Part of a small language model's weights: RMSNorm before each block.
Each number is 500 + 25 x the weight over its row's rms, rounded and kept within 0 to 999. Layers, rows and columns count from 0. Numbers have three digits each. The size before them is the row's rms in percent of the matrix's.

# layer 4 attention key, 96x96, rms 0.17, rows 53-63, columns 0-95
102:488469527513438528507543476468518510510525536504508467477493457471538534492502506451505518433487497500537526468483456497478456467538472527479514516473482537504477493483479523471479479509478473520512485520494521510490509525487539479489520488520514449520473502520504486530493526491510479484
090:488514559472519477487493499517478541496471473475475550483519470482523515460488527480467479481493509521484505476519484505479471517553465474500499463498519492512501522493494485445540499488509521459481529493479469486507532456535493539527482497498460519490500453485523507458485478509463471536
095:482473480506493490486491496505529477510515504521473549528491460553456467494512509471533522453543505500468508523508509523479536540488479457506458521545527548499499489529488524490479506541527489531465465483513521488476504522531468557501476467527524481489490503494496488514483535493491500464
091:485527517519468468480574468483465474465489515459487505529520450471501479530481488472477468542511502560498508514523478491466493496532535504502512522534483462505478468512486468507471496473512491502518479465518514484492499542483502511549520475469489530461502505505509492546515488477480500530
110:492477488469472484541476506490467462487466538523468539457471505503448509549511490467519468506466479481491504474512515496507500447450507481503502497479471503500493526528513479493471508471444462506481507455528498524525508505456482530499535535514513508517497474527494525523541486526465505497
093:502537477520478473492518529495533453500466465527526500478548509509485474424501544502518532479548509529514492485527452511481519519555499518503485490474498489459516475551491474479463502474477491485516507499533488459480531490476494516486472517454493504491508534508500472516503506493505499541
101:479506546472495474497509494513484524441511500473485480491510510577513508459493547495509491490528487504498517497530489547489489474486498487519474502466478518529512504517479505456510510450522530497449493479519525484464509470501506483472506467495533500531522440494528482464473491533444496496
105:489532467480549504473520460509470506474472513539536512496501495519522484500454505526479490527540478529494460474504512519467466476510458493495501476525532527468469458523546483487523503509493422468501452513507490446510493501451505496509500503505525495529517489489505540513487528496517497504
099:489500518481503541491559508508476527549492514491485545488534537485491457475518523522508544505470510515457511543512479493516500511518508509495461501516509468503503511547496550519557503514505501489499491535510520462481485484490535509488504463540501525496441539470550492522490545499496503502
103:527483477515488483511495504542468512517453485495501492474525507471470496459508493493519520468476515534495496488485508442455515515494514469472452496495495527501474512490545483512527491499471527530489481483486512574465517515452556464503473512550509525529494489498487498481525548499477524521
099:490500448497476496509467485487450510469505525457488508507528545517489481500513468518517511519536492462464502465500510515510506493454531509467487495509512483469533487537525573495474488513503496437509472490525479522482520483507508482518478521470496532510473499500530475484462502424504512488
# layer 4 attention query, 96x96, rms 0.16, rows 54-63, columns 0-95
104:497436484525509525504482474525528499496525472502506490532505470491506511519497457512523478468512480532463514513415491496463528528483514479493471520512495486470484470462487494481491480523499521499490520463523459536503491426543499520460500492475516476509538501502488514451478516494523488494
102:501503491472451525545530466514502523475478474504527493526503485485453532483526495477512517462485551487506534522531492496478511516520468525474526521529539534550484494515463462471473478540473494474491520489518491476494455482469516501510489541463509510525495502502491536508551484483476490537
097:543535489485516485496498468502509482493498490480474474489494487495490489547482532476571500554539475511480520475452468511441501487505509507525535522559524507481476480552477460457488510490476482510531469471507517491478494498506488499498520498503497489514556463501492459529524507529486493506
100:501492517499486464477523494505493508533460519505494517442457472515481524520480547442481512509471533507546539466485462490529519491493500525493528524512509514476541484467491505521547466497508493507516506463527471521497524502470498502521533498495517471539504509539530547517527470514500547471
108:479531447514535502505486446470477526528472467506512481496455502471539486483484489502503497548494474505518520486527486485494473548504530498518527503506487527511501520470492458506451512460486503492479468479504515494473548546487489500545463510493493493511506508496494455521561539461523513479
096:524506492537515521504483453469499549496483493486504481511534509538499495504471553497476483485535521499489541506491483531508520507521510523491486502471464493525520525504479519514491551443538496469475517468502501517505484463474490527455491479463539517534543520511535553463484528482467510478
109:463510547488522499465520526501513520499505516474485500499509505470512527506481504466505468460532474529513461492502526543472470492468485510455540507494482533501523488493474498485510491481519471519502503532541491491508493518528506514490501467514544521573461499449472457482472442496499460480
117:517524433493517491509518530488447474513500481500514502452500518515533463497517510506491482514456495480513496496553517508528454514492528514495518473476504480465477510524519484488492505458457493489474466485465524486513547508487514563530522544512465458490483489512481503489543521512518491543
102:469466492465525520474509462475491499526486485495489529480526468521540493495522519468488505487466498495482495511488521478515490514528472494452515498488511517494497472505499523492475448480585521524499536529533478495467484469542486481503531477509525483529492519460501530485516508536517568537
099:473500459440477467550484514455463498479502499471466513469516490545508531548497476510517492501492517499502493505524526510475479497521505493504499480465495464470548492481487508530485508478463484474467496486503496508497531494474469530528517536508469484513509496515508501541522554420493526516
# layer 4 attention value, 96x96, rms 0.2, rows 32-55, columns 0-95
078:504498491477517448533467514502482518516518456542507493504465479464525504499447515457458479522507518549539480480500547505501478492494512475488485516551528515494510476494480498531500544454522485500542484474499487503467515483505467515519511452499462479522467481525471476485501507456503528476
083:472458493527508495506466525472511484447498511480539494506502502503539507476553521517534488475520472518536497517489481569508490498492540511485516491535533553500542500529517476467470533491532507503492500517496435486505534479491452495514503523484553514482528496489481517523517498507468475510
086:489479513459507515516468512521502530577472482504493477463496528466528526521501499525506486529496482510513448500485514529463505517525458457491503513468462499468495508487498464467513481497511506524472528530477475506495483503441534511515462494509470551525466500519488515522524472492513442507
083:548478454514502511523462469462477508542524501502495514500511525531488506516481516464476480521499507501519522482515520534493452493521481523523574485485489511447500510457486492475496487430498515490518450476515514529545520507486517466532526511527493510513538514486481509534511502490491469469
079:518497552493505499513493507468466490458547476475467483493544502457540506528528548503455517514504468471474522485474483488528495539511507504527496539500483556455530497479485502554479510469521530495519515457482515536499529498491550548498491503500478481484475521511501478479515491487487496503
076:516513516471490477523509521532503492450517507477451483518510517471532523482513488534487466543473485478490492517507495475524528504492529518496546536472521476512495536563510523455527485503492529494492530546510485492437503510526461517513490507509502482510485507513457507506484434548471490502
080:500463513480513515530458504467511479514516515449506572489493510487469515477500527523485521474515518468517572486454505505499542455496499510475492533506520482513470517505495529510530464484491516509504517492512487467517537528499484490508489510508550517495512514476546535497451551478501531519
083:538471495512484516488488474485522552543501467486523534479496473495515504496527493510500527526516528492537530516505498503473488477536529501511491544487475521501499502502522511464518509558479520498472528484507553517565502501542463501518511474504463522493495505443493489470459447476487459517
070:451511467460460498488469476492451509548497486478482514465491466536485494494465461516496471478481511520511550508522472498526512556479462538506504508521517497511531521510493496476541488467508514544473519533459519506481490482486490536462479515525507503483495493511536456502521527533527513479
082:487499492441518509516476518474494510544529513529528506508502541473561500475525490527543504498525468535510481487469493459511506520457518536480505455492484492490467493499468539491468503501499541521515519560530553513482511476522515482518534525533480496506483505490484498523473516489478463536
078:521462537493506545504508506502511518528517438507495506514487514457539496508473525471487487506506467496508455550466484489498515512485527526508544518527520509519511494493526506466496506524498464512478519553496499521521482525550522522449509490536539518516474438531523464518511515493503524536
074:497507439484539516465495548495491485509530503506501459512512488494488490496462449539486489486465518494484522518501507510499453535459521448514505466508484478507482482523531479480458528514472490491496496455501505471507517507520475508462514465510517473516565527492512526518480497471461508556
086:533491456531515458514479543446502513502540497514525532536494490521501475548455499556517543485486518509480508465442507523480520482481507479504555493497506507499522521512516454525482484484548488501498544497483487501527557502477474493484502487469497509516530485521476486498510511522527520478
084:539507532502492504506486487527502537469534483508443474535517470508478488498479510482530475518461480515487475462469482488466472504479448468491498504500486486500464501462532458499493491484464474519528514495470513544513478522555454515497512492529539531522517471501489496500529503449537475523
082:486478505486550501472487518521508512447543485451521459438562482541503505468531494509505512502503539526463500509477439474503466477521489502538498519548468496490503504512492489454502484478472483475489502528520489496523484496488492496495518478486487484497510506519541481513500469455458513472
075:518493472492532551559515476478509504512529520505507523472485456513442497481529463496511513525522497489514496490487529513516488554471532506529461497494468502495494552487480487508462508472534517520490508504501509483522488551489474483493541538513472530465445548513511513482520526499511532476
077:513494515461472488486464483477511476481481442563492485483501485511516463492468515487483496501558514510500461536497525503496486506520540509472473484480502490470454529487475474448514527468494496497472475532480515523495503472516505499467474528484538518524490475456496512461546473537519477525
074:532499484440499511512496501480496532500498499485521478473540550530541475492500524469473473469484493497492446468475561517483514540457495518553493495482503526458502425522462531458524509489495500485460485484475522508489486478478498523500505482532507484520481502529501477518498495475495511490
081:517460492533483511469449523511469491475512522493481503509461491501503571536508511494458501501502547530508509519508493502474476480472458473504490520450533448538511499479499496514473463507506489521484528540486494527494478509475520487547478532467484492489477547450514520489478485501479525472
078:535430499514470532502469458509482466515492484494503534504494505489468528507497520490518475505461506497503532488500507462484501492522500503481496525471533530482472496469482520482473473488516537483570548463491523501492504446498459489506494492500459500491511529522515470490494442520440493476
080:477478459464511522532479491504497474460486508504498520498535508473502500504484461515526478493511502454466490484505514477505514529515555528538505517524521444501482501495544526500469476553478462497548508482474466517524450530489489481470522543510519472533499507515466522485546474495518479485
065:481511487484533518530525522491515502476473501486532472499484507474514477507464467536512441515487472528540501508513515526489535518464460522504492521544533529533493490480507452516494560511498474503479488482493499548454455506492513528530522511535498565512523500502504542497469486524484512487
082:519497486495519494478445487524504473471504508480519530525472537485501485536486538521461474464466479485503484504551508495534540522471492458480538508540520540484500486488485472477524524495477484484476533487515501507466518481485505549490537498446515464491549483512505509495512472476525540536
078:529506515498517510507485482514515496535485506513515493492520490476506514488466484534494505480493451508536514503510484471498461486515510518555557509459489528503505467526496470519526532536558518534481446457482455515529525460503478460519529483546523496487504547490536503501488457495501475505
# layer 4 attention output (transposed), 96x96, rms 0.254, rows 32-54, columns 0-95
090:534504461501467512525490532454495471493494459515485519495522533528497507479500535534514485512465529476496488473491472515487493517525545485522526470492503454512491539489498462506497536501482536517523501437492548482497538493509460539522507545517521508478515446470510489479505495489459457508
099:503535496489477515498507531539491463492467480493502462472508496488496494503522497503476512498491494465499519492480517459500515497513495523514469507505499424469497447440534536508465490484491470551441531471544539486506508509529545473544491511502469523538512508509474483472523478510510492505
098:465539502498470481503539487472537509473514507507531511515471497549486468477546473504460500478469536486530537522506511464480473486507531506480517462487534477521531469488437499500475516497493458498529479497464558509502494495508452486499511491494551486509533501515524501531518506461517526509
104:422537512430488493526519498515477459509468473494474491483513506468483502503527487509514454486527508465491514543515509501483524507493518478537464499552481488535503516506511459498481488520471488508461485537459486489497489489475474525476513485511483482503499459444496518502528504467507480543
093:539516457516487464487531476508506488477472466508520510527492520463468538490475474508521497525508514559525485445558505521500483487449515500494512489546452453515550512484508473500473484509489494506516480497533490506512467509495525468502483476484558492537526482477509469485495496524477510524
091:515524545495520504525518513503483507567484450503531546486519457518505498519509525475482528482508499562493502454484567484466481520510480509504507488547515538464500497463504508493501506506513524486495519489492485475558439503481483493529508488501553508511515530490477485467493491516513522481
095:515526507477471528521470502518485509498511477546499469490528554507477528476487509496423486490524464534499448493463531506543474498523485480513472483505537539505482550536516500516488480487514467498507511547482483513491509497540531485489501473540511503534482516498496513541523463548503505503
094:542492524465517504493490471515467537481514527518476461510526545527497487512484524512520484512510516495444502521489473480526546513435484521494494485531510502490493482494491487500512475475542466483496447524461538470520486535476474533494530508501559491505528478475487537531516494499492550492
078:511511523504494526435520491508492473451497557479503483488532471463514525516505494428471494527480483511527466497493499544517447449512521490488494525493512542500498488512508510463475510514500475504504520487489502468524539461469455461517504525506450500503514497502511519506541499463480480486
091:496498501546491469499516497516517528447465474470495500509491476548457504505528538451487525464519526447471516473470509500496518515542474458508498523540552543523517494493507438445475483531503497521510494510512493478504451488485517495492480499516508511508472516479490484514496494539504518473
094:458483506486528510503531543523498482466535538476487511483496480558465540520514481528489550510492505543477515449523477494504480501513484492497515481480488449470496498500480527536500504519513494521517497443504519467490487514476506483510468504544536488505523515486456540563519492499541516501
089:470467459480474508539514486451477511475472492489465541514495524459518484444515503504496527486506482507491496474504475498485515534522505526507519515480531500483464552530505529477512433478518489488472494519474496468474492511470533568532466532491473497526465514487481491509514509499519538506
097:477460533474501501534549479513474488485438521520531483487499516500472515450514541519454493535500451494527481506499488496482512536518463502485473462449512521519517486516523510538509521500500473490523504515510484501488460478536520539525528500513522483515513506446553497505529537488504523488
098:476507477484500508512495489487506498556463497525507519489463515533509511476518493525479514518503523483525493449525495528527525472493521500534484492570515526478532495528521463517509514503531482513474486447517517465501523509432518548536464492523464504483495535491472501525527495465475542511
095:513490542531487548495493467511498515501503531494505498558468500451488519481524511505510473487471487527523468504517526542478514519557488525506461468534493507481504479472506502488476465524555503536496503515456524472458509512508567495507480534508503490532512491487438496471493493511493469490
088:479516511514492443507460483529531520472482516467486477481491537534524507523463507482475464503443482483508512500517516518498459500498538501497469498506509464530505474510526464479540523467488459482469467481511449520541498505535499513482462471476506488483546465484495508478473531520499480459
096:484483504461449519500480508502473525485511522500486489500484522507479501530557525492485550506452504491532522489495484486500546485475486518503499507525471477543526502529461450510512502507495517514508546460519475511532484547487470505528554499521464493482508561505507449495505503465480462493
092:501516450513464488498523526530513484506510461495497520514451501475481520524532501480505488568508481472487524504502487480462526425521515497549546485545537488514469488502486503432488489492472530528542501515470518471502505530533481479500478514525475502493515484483499498475479485469499513510
095:507499485434495515467529488493448527505502498539505472501508492525550472529474503495513479488482499466529471524514499518506481493522553526524491489483470548481526528458502485465495515456485531509478496495535510498502483516509485514496509434545543491535516496560485525522493481532492499515
097:507539489513490529500532509481460540517481518483496480469507519542515456496466482504490507523543506490518488501536509530506539491478536495524464489521478508491514481532456472531491506499482494450443502550517488504475483507479463476491486520501572520500480490470490507509468563520494474505
097:500500487507489507527504532498512538526484533469502504541497510539520536496494477482470529492531494495522538490465465457499492484536486523498506480495472566532498534466498503520518514464533538495489544530527501519497525504512525486521462461490476503490533461444480530479490534461456505508
093:541518471516486447496445497516475495518492501467494547446501503498505486499550502458485520522512496487453471480536509486489467515498529456479505493498484518482490480469480528510493512477504509478517469438457488501498534522499489485538490507476459452505491466516492477492517504446512518539
095:489513460513489502501509522489451500480476480540460541454507492520510494476504474536512510552527484508524486522483489540482488457538483533504531502454439471465487520481515488501488472534535459499490487506496527513500465518535478458508492492490478526506465531496505463497526505490547531518